Weights of a small GPT-style language model, trained from scratch on English Wikipedia.
Size: width 96, 3 heads of 32, MLP 384 tanh GELU, vocabulary 2048, 1.89M parameters.
Architecture: LayerNorm before each block, biases, normalized queries and keys.
Training: 114M tokens, 7663 steps.
Each number is 128 + 24 x the weight over its row's rms, rounded and kept within 0 to 255. Layers, rows and columns count from 0. Numbers have three digits each. The size before them is the row's rms in percent of the matrix's.

# up: layer 5 MLP up, 384x96, rms 0.131, rows 202-330, columns 48-95
# down: layer 5 MLP down (transposed), 384x96, rms 0.121, rows 202-329, columns 48-95
up202 104:098115132139112116101131115178179144161132156126124121128110129151086087136148162148150120125067099162134132126122105105086176116175124147121132
down202 096:125075159131094135087149111088150131140175162118148151150162121101155114120138103152146128103110131162161185163132115090137085163140150135126107
up203 087:156142080135096082162146122122157116101155105152122108142122103136121169146109150110144172181179144157109104157154111123128094129152105110109056
down203 090:156120165166119161118129140138144122134086193153112151112107111121121096133080127125108123144117109114119176134153067141111132126101139132137153
up204 104:071182155091133127160134135159117122134101095138162118141124076108165125136175084136097122138140187143172133113122124125121166113118113117126132
down204 110:130143132108161116145123128101130119118154085127157111111112139129121143126126165159166102111157128077152094099146115136152093141104161111109160
up205 110:149122130130135169181151117171152094128123132098085124086105136152150159112140109117091101121127147131134134134124158143135114150128127141128098
down205 103:164129111129061117174127175081098143132120096101120177141119124101168144150137112143113135158115096158147136130138142139123134093146069095095107
up206 096:141167113126122094143105134118217135138121142183128115159139137104136136176133131112164102114132125132111152141124108094141109138089119157160125
down206 097:101099103152174134128152134137137162163147138129133168111128120075140167148132159098152128108138133094126131162099097149116084143143134102110133
up207 095:119159120100112134103094130092109074152135126084129142160168140132148123153123118172125143120158095158105125079084146182165143115146102106130120
down207 104:146168173105125149144126098155150118112131141101092091088138087127135139112132101105124119142101160139123142128174121110156099093118132161105163
up208 096:106125127095113121129108086126142114106125112127120142185182111148159157124119100133156132128172148179105090083142138123149137133154116136111116
down208 101:149110123102112137114148126111104136152170131116130113080099127144131132121117170140090094137100159118120108111098170154127101110162096165074133
up209 092:067136155078109140148119106144086099127136121114104105106131115120125128133168134099144152148170133124141165083092126093137119123151117092140121
down209 097:157133114094118109107137124107105163146125128138136137124131149114125132087108138165115093154106135154153054182119128123133146137089153127110145
up210 107:120138140102141083177081138171161112135142112094178153153146113142125135170131086107140058102162119157121118106141143158117098115118110089140138
down210 106:102132148167136146121156155146121121127115176106209124145137101108111107084126146116147136126130168139145151116125109090094130101127111145133135
up211 100:124175117188098108129163120138167093121133124090135170105140165106139133153126112121154126142122094139153141150133116116126119151119125183158117
down211 102:154124108112111154165133098146120092100120106102098086146136085143081122114113139135138150141150173101155127150114140154155139117155173110103116
up212 097:107121155146134114125153146176133149155140156116154176114106175088135127128125077128102127099137076111170109154127107131125109129115078136115137
down212 091:082113177120104175080140072124095153112156095148165107125115111146151110135165135134121127137131137123098087101119164161123147149137129102153113
up213 088:134134094140114122162134147134104165147161124147136092125137131112091147185095107128163110112139164153114090136195106126112114126126129174130107
down213 092:149122112134108120119158158112125136130145168123117122115129116164125160060093107166119170136124124082131130159138124147136115137141110111108139
up214 095:162113078108146128108107149131134086118150120118163128123110124127132134114121137185155060167091088160143108144125139079136129100118148086133142
down214 090:137116142109167171124126170077137110119126121152157116087119134118155132116057128121143131134138113144135126139104112132099155102147101134143155
up215 120:136108117090153126130117124132158127113132139113150119164150140112111149121153108092146136115152161102113108108109127137136052134131103117161134
down215 103:139140121109145136153154142104149118168127093078118145129128093114123128115090138119174156116150148096087189151132174089110101141127150132097165
up216 089:112159131165104124142085122132142128111128106099096154151091113165124150116115119128114153133106125132104140142099124128099157103154125089175102
down216 094:139127134111119119116169146101102113158129118098118152157169128114078123117124142124150098142136131099135127128135107132150083158109158096098137
up217 103:151100174117124133133144132133129137087114117121109090086113155135141121111132115158178125125113122061110130183131099109109118160103163125146091
down217 102:157154117131145162140114153153141116145112168136141156099137116116123128114097155102112127087131177148132153120146098121144130133182152184100101
up218 100:076124095124127133112134122126118103148129120129165122116120119155121141105106130172148145146115150127135075114110142100128153167166111204107115
down218 093:127098150145135150106157155105153160199150121100157124162098113064110102169170119086135159110125130121115164117153148146141147129096103123127129
up219 083:104126115117120104160160111135146145114138110108179107108114111099153094129153122138113106100120111144087119124128098105128065125103093157113125
down219 102:117119139129136124183157129169139113102172085127165140137090144115177109115182094126136100136123117147086107124124104097095124108115108172181094
up220 105:126112082091162162150117132092162146125125127149138156144145130130173127155151135117094133093124097145090153146133107128077146137157131146126138
down220 101:129118137161165099119114090081116122168143096144110111189108118138126166137168148173127127090102115126128127095096102143107146112122124123118099
up221 100:163153107088113110132165102117137138124162096148081129142139105118085102119100119152123131096184139129152137135149161125134135148117099126173134
down221 103:090127128146133136146127110123089106143126120124093130164085091154165108098137177106204106138111134160099133159114138112135118105092136135136063
up222 084:142149134116170129080092159129138139095143113094113172105081100145183120104166125126148116163081124128133111120076122171138108097101124104125132
down222 088:123151155151140127122086153106138168131154113104109160100098113072148108076120172137104144118113108106118107124150121082155123096120151125084149
up223 100:131136146159166125101114124172103107106142108084095168148114108068146126134176138109093102131102138131102128139092117129156127150127152143151152
down223 096:095113108130125118095147143146130084160106110140120150081137143135193122151106095131110103135155129179111140111144154089116120154150156134166160
up224 100:109129097178145160089143141105121161136143086087120128129138097158126119122118159129123137137170103089093107154127076128101144157176118152152121
down224 096:153157091122156134145120131115149097142103147104103126099153161166113106105105126126155128167120092116126132076110154135109142113061094093099124
up225 106:143159133143145115139170162093148135113126080134120138132138074153108143141104142152141111153155118097095098127133097072146138096099134145100110
down225 106:124119138129166106104142176121144133084156151214115183122117081171088130124101129145155125113127138145103112107173128146106103142148088103151146
up226 099:088158087164129157145155160137124105150157148133169102125088137122126126129152139091113148145107092107142128126176103135139125136087158115171126
down226 092:157090168083101119139130124142148143145118156113131139132156131093157128158124128119112096118115184108135146118146162105109113130186089152063075
up227 103:128139171183122134139138129162147116075131139152131141150099117141091125177151119157113128097121137134141131106115107161122147143119131150120114
down227 110:128141137144152162145121126177122140096141112163108128135129149085140096143109129094109139154122202124094143152116135120116094148118125091149143
up228 081:114134164129171142132121105128138138164100145111129140082101085143126131148103112132138130118147140154133165127148095090134145133146129090175132
down228 102:123140130142158122108142104171079091151116101095138143190135110128094121149153133092132126170149150119108099133104100113137089128100131139143090
up229 092:147118134100160120146084089137141116096153133131140137176135134120128151109170150141119120130143145154127100124131128112143091121164152106130117
down229 101:126147101114141164132099135127117135155118106154122106102180090141109122098116123128159140166136109076126137089179154158136093119128072068132110
up230 102:142106129129169150151155129104083098138138104127146158137128114190130136161112118086182156143130140078096093156119149125113138099142092063155144
down230 106:125119154118161122097110150106148161117119131135173093126117117130158157151157091080096124117129154152130100132126173085086143125144070171111115
up231 108:103152106073137103143107144131168111086133158129156125142072159120156126168092154097099157121173102121155167153159121097116120124094125106152123
down231 106:126126148119140150142107118129153123149154084108110107116129128110138103133108142159102093152152132138130105132122159121110186121121074187144161
up232 092:114128145102126087162168094190112122160111097153123121093099164103150164081118153137128138136125145118165118087178122110129080113087150155106133
down232 090:110100143146082091118150110144113120131160147149142129153124112098163087078130116130134146157139112123101126112115117156127135130056176120171115
up233 099:136129127102106125163124166150114146119152180136109146119137203116105095127147120106114110087142154100147169134103113123145130142144107136131167
down233 090:122107158123102119097186148108146112119140115116142125156114126137160148147135102125108125161169138100134149130127140128126152114047120154145099
up234 098:149131106129140143112163069128126103162118119114074119115152150084132128094142122118142133155156157131146162127081131154109153147112154148173102
down234 102:150147151130141143081158111099116129153129145133102109125130131110114162140136149104117170120097129103121143146105118155186137110115130110122147
up235 100:106123121162142107147163113068122125159099111116099192138147177146169135145137119108113139113157124135100129147131110099131144094126097138138128
down235 102:124078121159115148121138130134145090132103127109110144161106136149126113164139140143089099143124097134107134082106131159146214089107114103143174
up236 095:104112154102148160156148128162130128154131109125146144131094103130129152162107130143080148173121119164115156113110092133114113101125163121132147
down236 092:110135095134131134107056119121169140074145139157107111105136135139098120081140133102142125117137143151136131165141087086128140185149146101115129
up237 095:142127152133101170135112092125098108146128166085124188086157124119083133108124115089140117095101126159126159167132099155097181138128115119148125
down237 101:148150154146072117172124096105092153094129139134139111104092123128091114105115109128116138126131155114131129135078135155124176150141106140122125
up238 093:130107146148133114153115168120098140134088116114168138127176173129151125136137127131152130131067099092145167141059080128109156127140150137156129
down238 090:104137165142116149139120093088102118134069142127122122144140150121110130149118113142068129068111163165164118097146149102149112119168119117107139
up239 092:123109098130149160108117111138133174103156118110128150127153150133154137121122117202150156114098103138187112136124136151082171130176120103109115
down239 103:168129112100150099126122136080110150122115100172133108116132186135119083123132079145133161153148098114132128122108153130130143101091123133131158
up240 106:155128131131151107133106082173132123099099142086118107132115152081187133102132084119130116093100152128157123163119145121102153103114106166129117
down240 109:115125120174154118142135153089138085130115154133143133105165133130149111139135153129110117107172100133094090165107133128175109088124136116125098
up241 107:076089121139145128157106127136073111114117104138146122129141156134140158117148133087111093096113090101171097139110119115134140155180130154080120
down241 112:095168099138145148126119141119109097112145147131134099133156162168112146154147111113143149128131162142155125054102127148124146152162153181137132
up242 095:103137115123141142109108158127153149144107105113093109147125094124165115148198101177140119108168122147152123143170154134108145128073083159138138
down242 096:111123141133149152131097140139102113134141115147109156102107172120134094155084160103042149118136139118160098130096051113130158130152156115167121
up243 102:103133127121155159111134139163092079162122112122126150121123128163141113098149070159126142141133135148133098138128109125116129132150111175087132
down243 091:145152154173141137110113113128153180174124151158126147167113111059128116172112135112116112095132146099121127146111129133133126178107110119115144
up244 107:133112106171140110120152131144118110157126110139140145131150171184150114134147137118093111149118118150110145143160157155171130156142113217107104
down244 115:091148160157124136132128120141158140164188116136129118158131135138111127125137139107156112105122183106063106147122140170104149105135123129174100
up245 110:123090153102130134147139145105105130124158130107096154165120109098092083151147114117080048130167132147161156116169132120132120133149141134110121
down245 104:147111197134156133137146088138162120123125115151167150117118166110133117146146080090121156156129088141085117121138145122115140126106134116114158
up246 093:150161109162133117172149134096137102108143117124143114118113084153150158098168148127153112127108103095086108145131178115152136109157132120145097
down246 091:135172106115124154166108104127119092103099105126106153163180102134104124129157125121176146144111128111120140109082148147175156109131120132141158
up247 098:158117147137125149100139122123112131156110183150126176136098144141108121130097157133111113149157131156134144114140082078107094110083167178117097
down247 103:148118127091122064164186124114121141119106150135165180113126122124138131133120117121137110147139091174114105141123141113104092138118168146123134
up248 104:112162143141166146116147120144142122114135091141139138111103157146073100146103164118180137087101146118136160126105108137150096140118127113148129
down248 108:135086098118110115153148126127154133135172064088107077146119121142136157124130150104160107130120174114156126123094117135137103100157111123144127
up249 096:122161136114117159138140138152130108125150131180082111150119128137121095168150143130138115133137144089061087157121117158076110121124085125100147
down249 085:123129149177083104124124118128130136109134144078120158114128116104117139111110139098083145102115162137168119099126132143105120192152121159117102
up250 102:163131156136131153105137133157198099111126099127162152135117180091145126141123152142147135162138156116117125139125093167136090123073143118108101
down250 103:140111100095130126153136150161082136112073134090152168110125151180209133149091144128142132123142101177138136107109115124098124130158125122123147
up251 115:110143137069129151141173091128136152130114087098155126088131111130134159143129120145104171147125165171109098124136118144134104103105103130178069
down251 123:136142164110165144123103121158155132115112121173153106119120126106185127115163080119144147115126149110123119106095142072141119139193130128144142
up252 104:109133114145155134157109142127117129114151125154098140129149081103135154132101123154148136157157140129132138152151082102093119125130130103156147
down252 114:122102165072127146166125141123096132125114149137149125131129109147127127115138119122097156119077126092107146101113194120126121095141131125144114
up253 086:126144133153113110121146154140125098120158148140110110120147148113110176129141135159205110166128148106126092061138165125119085126121130121114121
down253 087:128065161129125137077119135072119191121118130110128116117117131137125091096090105154086133125111144156113139158145111153128149123135175154102112
up254 097:138148126157130103170109169091140158107149170112128169166145138115135120118159127124101090113085152104144132139105133117077104104164125149108115
down254 103:133089127093078146160093105100090121169135160140124101156117125137139126111132113152099088152136096066125160151130147135117162110131124094126104
up255 087:098165141144103121095101166157122123144122130139138129125106131146132094125089114125133184105137140123123094176134101127145146122185096154146133
down255 089:165099144095126113150101113122096140146138152124139154110137117106161136107134167126093082136110120130165142134095152154094091147114144083100137
up256 119:105147088134135135134146148157136063139162091131131115123117145157147098104094121132141109137152113147132158111138132158158167139121151111110105
down256 119:160100128094126118088163117128144112145143086108144121149122135114127165150132138135148119121153133145122130130110119132149152095134090139093091
up257 100:140126172137141099170133175148134102146139098076120127072168116116127145139155137118134114148115152155131110138138113132101081106115126135163112
down257 101:173149143125097123074130103133083125069106135138132117158121146159118149123142144115104104140119120143128122131136144175164110121072101092154093
up258 101:132143136108177136119128085116113100151106124092116092155118132093110130146204142138172131124131146097152133077060130154086078141091136111151112
down258 108:155123112110157118147114108143107123120121097074136098152100146150105162135130141106166154146098143128108168153070109105128096122088124119121106
up259 094:151140121152162131103121143111144105120150099143118146146166155107147131086153090146145101147086097141112115157150108112187076091092126127126127
down259 096:138109112156142094100131167135102120134105091149132112046108123164121158112104154103087188131094114129133133135102111137124156147082141117145100
up260 109:140121083142148145139141074122130117138129110086170144100158110097140125130150147136109110182129143147137118073139108090160110115097108142143123
down260 096:107176144122131143114159140122146142113132122162123115132146078103120146101127123147129098068133119083180182130141136178130147137187090092161151
up261 101:172158116123130155117113138134105118120162115121166134142141167140128110109159160097097093123127107121145117127123117117144122160157144155136124
down261 108:145118081097124129062142122115133133094119098118156120111120101105157099151131121103101109143117121119134104149135150135132162097137084097138140
up262 091:121071188152142157153139162149130123155116157148151140179136115100101115107141107097168098126093133116087143122150147103117084146125120121138071
down262 088:117138101126156109100135129120098095110134142136107135102146110120125108150100158170151172104124129143155110143088129097146112153099154114113157
up263 090:122114142123147139082156099130124128115130094143123136114111138129181104167131088103191136116140089125138081134115138125148149118117149117116155
down263 102:073120150108120136101149156110137128086118129125121112125141144149114085120142164097118197142161160098106122136112110149131155095153156146068122
up264 099:164142109115126146159162162103112144124147121156106119072084125129135144138134130090150202126126164131111135138119108138151120133112106095112113
down264 106:134082146151147120118157124134111148119158160078151184145124163150138141139141131126095108108160093137152094149162133108135132139144052140129133
up265 093:180116138149163133165121096101124103074129127107119124128171108111123162124118083120143142136150107140125087134108166170118117117130111156099147
down265 093:140102117151137117098133106140111129154104135165152086108139185116135089128106133146078158107175163164147126136145127096126138118094108151122145
up266 094:110147107153077163135144154170113093146162152087126110105120116135120166135158122159153120166122122130098148149131105089123129160137089133107125
down266 092:097098121131154133150147121107149078090119112147168152109158140088137086128133172169117111116124144123069087115127154124134125138149143154109140
up267 090:109140111179094138147144135112134132110109121166146126118171156117171160106133089127145106090129172137134110154101089111131134143157112142156153
down267 089:148144134099146097119131152129101072110104144093127137124093118157129140128062156109090165140105108141161095154094152161171120139120170089133073
up268 098:115105121086166162139083118149126101127167138128141103162129138110113126139136111132120136085152135153143091135131120084131119123125112119140108
down268 094:129181116132129141112121120102116167128188121134074085125105146102115113145126141072109128154105156156100145154125128157109166154123146168101094
up269 089:150165102106166127123100101120157151129107129137170136105169118110142152116115094166096123140119137174150128145134156105162130158145138143125092
down269 097:152100140125119131114122105122126131132097134135120083131126131121117152080166113143149132100124123121136112133100169111163082163092112089092135
up270 103:146158106108101149134131094111141108125161116094147151123164155116162096132156168131146101095142099140093114136114142153176142112066088116129130
down270 110:142106115117143110139088124168160118141184101151158124121160114120149133116091114161089118095138190141104129112119140115116148119127113120115117
up271 098:158141117138122128127111115097118165138106126123091121159109100136035118145106149134160110104134144122117130150116151144097104137082091132150118
down271 096:155117125178137161164072116125114119148102153161162095143146128112141104134152111140123127135149125181088151118140156082153137082111121141180117
up272 106:109077100154110117127121158147136136147183131150127111137116142140131133141109113140155130151119144102151109099071103099132163133121136160135142
down272 112:103130136114140111138176143099138078091135151106147145136164137101145099090148096148083132122148152109102120158121141130126143084137134154151131
up273 103:109156131158108095138099125156111121100133136158151135141137174149180125102126118185138150123111088108179101120119141155087127106140133154102057
down273 120:140136135132120101122120133133130066061075143146118114100149173169119104078141119106121145117192150150134128110152111172109114102108124170119111
up274 103:111124119126125105116148122103140119108160149129136099133138174132130138186119124143146129097107111148105151130101123126134129123170093120083134
down274 104:109118129123163148071131107160139156105140117113110108090110109115111154189134158142151160127139146133130152117130164086100102134142143082126134
up275 089:154136097108113088169108095126144129067110117120153101143145161145147134141131058112138124153090099147137058141123132126130150068149163117159147
down275 094:127124122135150146119169109125109084113143122116124154158150107110117140129068128147121143119123117168165134142142151130149123164101127122104101
up276 096:082126119120118109080117124145158155145125132158103164170115126148162075133134134103143118153149091150125179102136116166085123112177112144121117
down276 102:177118141132064138138139110123145177116083133090146079128124133158130120135136134110123064122117135135155153140163106158121120187080104150122088
up277 101:127069125135118152118141134135151113136104116126132134143123136107115125188125137108149111134141148122136172142113143145117169133170111079123134
down277 101:116156116107123118146128135144143165114147081129123134172168083113162141095169121102156152161149123128102099152118150084146132141106094097109144
up278 106:157105133138063151126152125138118115098157135124116098081108095148138154175136141175124099067081142115122120147146111111134131128141138152132120
down278 107:116122096128129148143089141143151140118163144100106127131114137113123128142141152089134103131107116151155126118131149136177133081133114091173092
up279 093:110127145159135142167107082131100151122077130132142124111070148132138140091148129092147116138093097105131108107126138151139125163137135142132153
down279 092:118141131126150116080182127064148158113158121105133140114154073116132137097109128152122121119140109141135162153141162136109123102154124145128113
up280 101:122153094116152125121132094160140152130150081167132157058095136133153095174154159109121097139107107137146127145126144132155126158118139165162138
down280 100:141146096142130112114087110093139175113089134133159114148151132104128123106183120101147119098137130148143143098173110145124112147166099155116103
up281 088:125140138152130109110104154156124133164145118174115150133134155097098120119122134143184131112175162125082087114127123135112101118127102121086150
down281 097:141142106134106139142132117059133135094113147104102112091129141090133104109113095133068138174095075112134156137151162139122130068128119118109129
up282 101:149117124118149125133113158096134113131136113141108090147110141123092120188130138141132135141103160095129104105147118131143139102121145128119102
down282 098:099139102107115136136134118172072130110189119086137165144124139138117129094131149146139135162159126136146111112149125102120137136129089085101131
up283 105:114164166129151167142164154130134092118114126117139142085159096148102159085164105129135115156148134153131107135106137129091105136082108115134125
down283 111:110130109079109136101143116105163157106167143135134126138118149186121150113154134125096104103111098162130127132165086108107126114163136137141120
up284 101:126145112128165134091082110107130136150122147137178168096155159101098118099127112145125130132143162113167115141099099109139172155125137119097139
down284 094:115133141131108167119137111145164123141108125151088098155157116123135133136165109120126090096128082108166136097122119098111083138148162122131120
up285 097:093140121055144106150118131119150145104133137164125146146121147140161119127141131125149080102125079163067147086169126113140134128113113095133134
down285 098:177135116127096104154135121148155170121162129158109141147158115123136117160148110148085089101087138125098177124140154126108160151109125150179137
up286 104:135168167147124173157099158155112133173108123138135120130082110121064129099143118113138118128121075127143146113119118128112139138108135146130129
down286 109:149120164128152128104102115124121155104078143133129085119094092117115157165154138077151149104131128150135121133121095115076108146092133150159125
up287 095:126174150153150091120149095132133158143157161136165136130132098120094121097108116086174114122100144148147121099096139111153145107120090139142109
down287 088:113103124148084137151151110177126127165120145123118121108111129145142108137136139141051141164124137146120152158133145142088135121116113122085129
up288 107:154098085109111137110176100147175140146118117134089152133158137126151136101120115147126095115098101160097093169127124114140151128134126137101143
down288 121:144101112106118137168151145156157120121159148139134146156143121116166125136129116128120091118154170138093155192103131123106115112120159162176113
up289 107:173133073129133137124132118161111098163150081131101121168164114127131162112146111120126133156161126206148132113090140129153115116138103126112127
down289 107:147131124144162137118179165143142111170140130131070097179123157131136113093135128164133119145112124138131128126136189111113096110105124080118095
up290 106:126119137127145156081152134136140152097142109107141137139143105108129115192146148154126109077126171169130101111107126108153110187103163120086112
down290 088:144068128089146127156139108174115132083129138113134152117134150126141140139124088102103143173113116130137141098130088126128147135140108109143151
up291 097:120152098141137178123129142159118122143146130108095096125115152114135129152117122126117126112163140127149135103141123138116113113158090150166093
down291 100:156102121141115164139127118101107144106150154110129171096132138144146098096156139169063115113159135128095128150128114142216122116142137090106106
up292 103:140153152169126167135169137162117162168102142120098104117131103116108154130141133131066139131151095134104125147121103119123106123149114199124117
down292 101:099093159107159099106115118121111100154156145128128165117116100123154109121104130135157126115135152170142161144137168106098093167162121116078105
up293 119:124122121158097147139110081170157123153147091122118157104086087128137147092088132125125127114161126178130085120129164135120130107120139171146114
down293 111:117121101144160142133108111147104135131156149127123139115120108100120133167120130162124096103159161156124172091157122119073101110139111125136149
up294 101:148162140144132149116155078158128124162130113111094136171164180146118087136116114127135128097112133192110169143134115157121154161152133159132143
down294 091:123142128121102104166094133132123111119115127137119104101191132162148156120145144126163114176135112123116130149139150130108130157156115092108106
up295 092:108115118129177121186123106131131097096167110087124140148130098147143138118122135128109115125091054146114106092117139110120126071162137098124141
down295 091:109140146148119116106120142074150090092088137157146112108120139103125143115085118116109106122150164117128130149126102107158125128129194116156125
up296 096:158117119101106110121125120122095138132097122127090140143150148140145076114119120161106097117132145164142119129126100144180158117103110148150121
down296 089:117163099104121103138165105156171124148115124106103122117107118140130167146097145106148133080142083109136145159124158088140132142137121104099167
up297 101:129143141141121129156118143148144163161157124144112100116124110153099141125128149120129148129126086148072121155136111110130112108145112158110108
down297 089:158131138143135119070122103115112105108147093122133135109138137137141131107095104168112152138157125158120147114130131134122142089142134110132123
up298 100:174136102153131123166175096117139129120118097138132119162138143088151124128106113182146132120134104073163106108135093129121129107163145146148129
down298 098:133134085148110104112105122114126169094127158114146103123091173136138162151117139134118135116074113131158092148111116127145100158096138139094095
up299 097:150114158123131149116106169101163112084127153124168169148095104128166164079115116140141117147085106139122141162139139125107141098076088138088113
down299 101:180128125102122141127091155099095109104137110129125139106119145134111123128098154151155154161137124076168143075094128188097160130086132117159166
up300 105:137135132116161168121137118147124086114164110120143167156173107119099161112152116136142141095116139108128100140121105121104117156129156166065155
down300 097:115134140140153112153139160133114099135118112127127138141158142106078163101098142093133110096110155118119118104092095129127110101139130180148128
up301 113:076114136132171102114158135178120163143153133128175123139094136126136152095129115153170115153083145129122143118118158158115111125086105149129125
down301 113:123129136141163149135147148101140145152107137144173128117163141147176171101139126124146107132118080117122114107148166159091111089104134141080134
up302 101:095118107119088135137126155137165137150107150099098160143131185105140119143113115098122094123149151112117141116099116189072121132166099144116106
down302 103:143107129112162165103112163121158135130109121118117122098121109073116132133181115097137101133142136132122112157135097118170137121145126100139121
up303 097:120157139110138115126093158141095091137122146076112163129084138112108112165113136114128141135115128167158122140124136122168069131146131103144121
down303 092:156128069139117121128132120128112153135119145169159152141156124135130114131132103105149085115165150119115123122128106154151116109127112176129183
up304 107:114088122126147163154126141092135125127113102114092113159125105152125117095092103116138171136106159108121118113150128118132163085152103136118145
down304 107:111124128131115126140096127096092121137173115098158119123134120105116105162132150117139114153127102168130168101129113093125127096113144126146118
up305 112:082120180131139150134121118147104157182123106158109158148111107128108168105114167127123161141137136150120148165121132103109157132145156143133117
down305 105:122107111086165138129143132160102185159141125171142137167184115144124140110124178108096114142111151109119131156133166124152117093088109170118102
up306 094:141106151151108133099156161149137127163127145116106145098113173100106091129109129092153140128166168141132126125100124165136087156108096154095105
down306 093:123096122138159173101079150111149135117140137139123140100112098148110105126123092105140173130113099109169171137113096104171122126134117122108143
up307 097:093137102127076117104110126142149136151116138113164149152121137112119121132128128144140070139153104143136158110102130107133152130186154152112123
down307 103:175108161107103129144101149133162132079109156136138134102163145143128109090110101144140128091161139101126152141143145143120117148193108094131137
up308 094:116118092113125139139126103157110133146144098108125140121108150116136153108167126135160155130142155138080071098116149129153137137101137094115152
down308 112:149172140131144096169123140096132110117111138145118104100163108134125145121124117137137123160118097125128125129165114173155143170136129132145179
up309 095:125154116105125153123138085144109130172105138143142186134180123149094117124125135180111123138169132150145096105129149135132167112074118126117105
down309 093:113168141123155156115132142128108091119119139192125114101112109107137135117150119148146108097120133129141137090131120132121140107092170075151095
up310 088:135154146144156117115126121099129149116154100151148187143102098056094122150139156159135113145143175157066140139186135097146136168109123131133094
down310 087:138122113106112066146144135132127100111140153104100079169150160139153146127139149127089132085108129126181109143133155135137092122161113090110171
up311 101:145146118110099174128136133120061109107157123112129183137139134099161111128131098138100128098110141108154151154118118141170121154119093128135128
down311 099:083121109116090118086109115169130117105096116144130087153081137167147132098122111159121110143151084139152137132131153175126095151087116119117117
up312 106:177133115127099145137178109151138116142134141184135164136094114160126167176110131129102115123143144149129112129147120137119092148134143138163126
down312 110:121090131144137154159087132143136150093103120094140149127116131126149127163154136154139116155132107148108124109110058133084167106133115123136156
up313 102:148127117101094133169130082135118090129130152108153094120166125115082150160113115169104094190121117167109083135119133127115125117131116086147119
down313 095:107124137132142128117107104158085148149108111168138120121107144098172117124078065132104093118133159094110116106118145131198154158129130152180143
up314 094:137108180139124137157131114088124119100145098116122139116108099132106129119107124129127154132170136149098107076129143162106153162127070133168126
down314 096:126091168101141131145123107106137100156167108154172137112142081114072151114111151139160110133130169110150131115140092120091091131095145140162151
up315 102:109145114179150084140106185121133111145128104107138150126112191146145136119124087082164108104111146135135140106115123086082117155119112134131084
down315 108:148121160091139124163105128109116150134118107174142143147111135117154174133098095116102149131107118103099111198099129156118151120137150142088174
up316 105:113152087135112089120105137145100112152124135117127124053150125152145144130099122167147119109148091153159138139106117142108144121136128169154114
down316 107:112109159090162126100108151124089091111092126116142106125104166132177113123137106117114106093102124114180116138120117199139142116121173141116139
up317 106:135154119137154147131154099133103106117162114134155149149166096146073187164135120118100111137140111130110081083101108119132146084124134177135148
down317 105:107148136122146134136094145104159110133154103120170139151150075148155123099133113152154152133156172083099089082144151115109150131146118140127176
up318 100:115136155146156152099089084165130100145085162113123132132116098104149160145164111113124134138131104147115155122108119092096131085131131164161169
down318 107:095122126151120127113106123122177152128117109152166077095133126124121131104140134170110159131154096135087127093122096152166119113113101145132123
up319 099:117121159153154139152171119128087067140147137132140158152182138080123168152126100119060104124148113099170114079137150152118111148149110108132113
down319 103:129143063136115107084160155145118167106139170159115132107111167130103096120162140131166128135127159175097123139135101087147118130142108113146067
up320 095:099147147167160097140124138138109108137098129136121142101106157163080151110105111113152112160102106160119147180150094143142179136131129143134114
down320 098:102116123120094169128136110101083121175162145141155088154108140109099135127153147123084136138118146138082113117139156199164132104132146128112125
up321 089:093114127147116119154120139168148119134148147127120135107127150124109122113153113098145129137129171108116138108168089149119128166147090162120139
down321 079:128136139156110135115151123123143149150114142126122098142149131064105100140110084174092148119128150131137137123086126155140102122129144135170116
up322 111:091127138144136107139146102100092123130108141119152105132119119146156105113134147171138085119174130090087136113173121095120119098147120124181128
down322 122:127117157138128171111118109120153134102140154100141089113138115165111137103114115147093112120166112138081117095079137153110113123139153155132141
up323 103:116134081132168127125140095177141122079130160108114154160131147099130182098138078128122114099102119091131127143142151120151101151175084106161120
down323 108:095129152141164120110116155093076113143153155142123100116123116142082116129140136145142137157106164154156141074158104073151099174116145117126139
up324 095:085119101122151142101136106114118098148149130168155160086103150164103148118118125088163157194163117107152151117124162114132102148112103131092125
down324 108:086172124128132170133111156097181107113121115137161126122122154124147136140141179097119148131146131154102058087129099144192125122132138095112099
up325 102:137091114085150164168158141148148111169120143130144100115139133124128155147158152124139119096094081128131128140143090126128123137146125076138156
down325 104:139094135144123133115126145102125170133109151121143131123162126182123129126136123131139097075118131120112098127147183125131054167173105114120102
up326 100:105135121111147127147160147145134145154154112134089139165136121072116132126149158052143107118153131098115138085113148106129095107153090127094137
down326 102:188113118141163115061127107145151127153127144109126144117112128168171143100116113152129102124136109151110104172149111142158184115076173111133134
up327 108:107107151086110149135163120138112149120152076147105151106129122195128096120124120152146138093188162130122117150143115142160110158126132147111121
down327 098:125128116125111140092154124105143075112112097102120144189136162117129139150152150096122131159124106123195139067121124100143120105133114126149134
up328 106:159111114086152118132124081161146161146157157135168156127122109129155153121125125142095103162136120113138113139091127138153140151091124110095150
down328 112:147116158099128118126102119102129108130146102124100164091119144147120118086120138092116145098099139162143133140153134163170112148104067114114148
up329 110:124128120107126144123150107128131117140100128116106169151093114153173103117139130146135103133116145158147153146135122146187117120153118162118118
down329 103:095128147146130102146118105143118128127110132124124130135092151115081154114114130142149099148134148122121120102170104160138166140147128198119083
up330 110:156117148142125155110124121166110132116120139126160124142114150129153087163148093157114138105159183098138147166121086090131142119118134126117134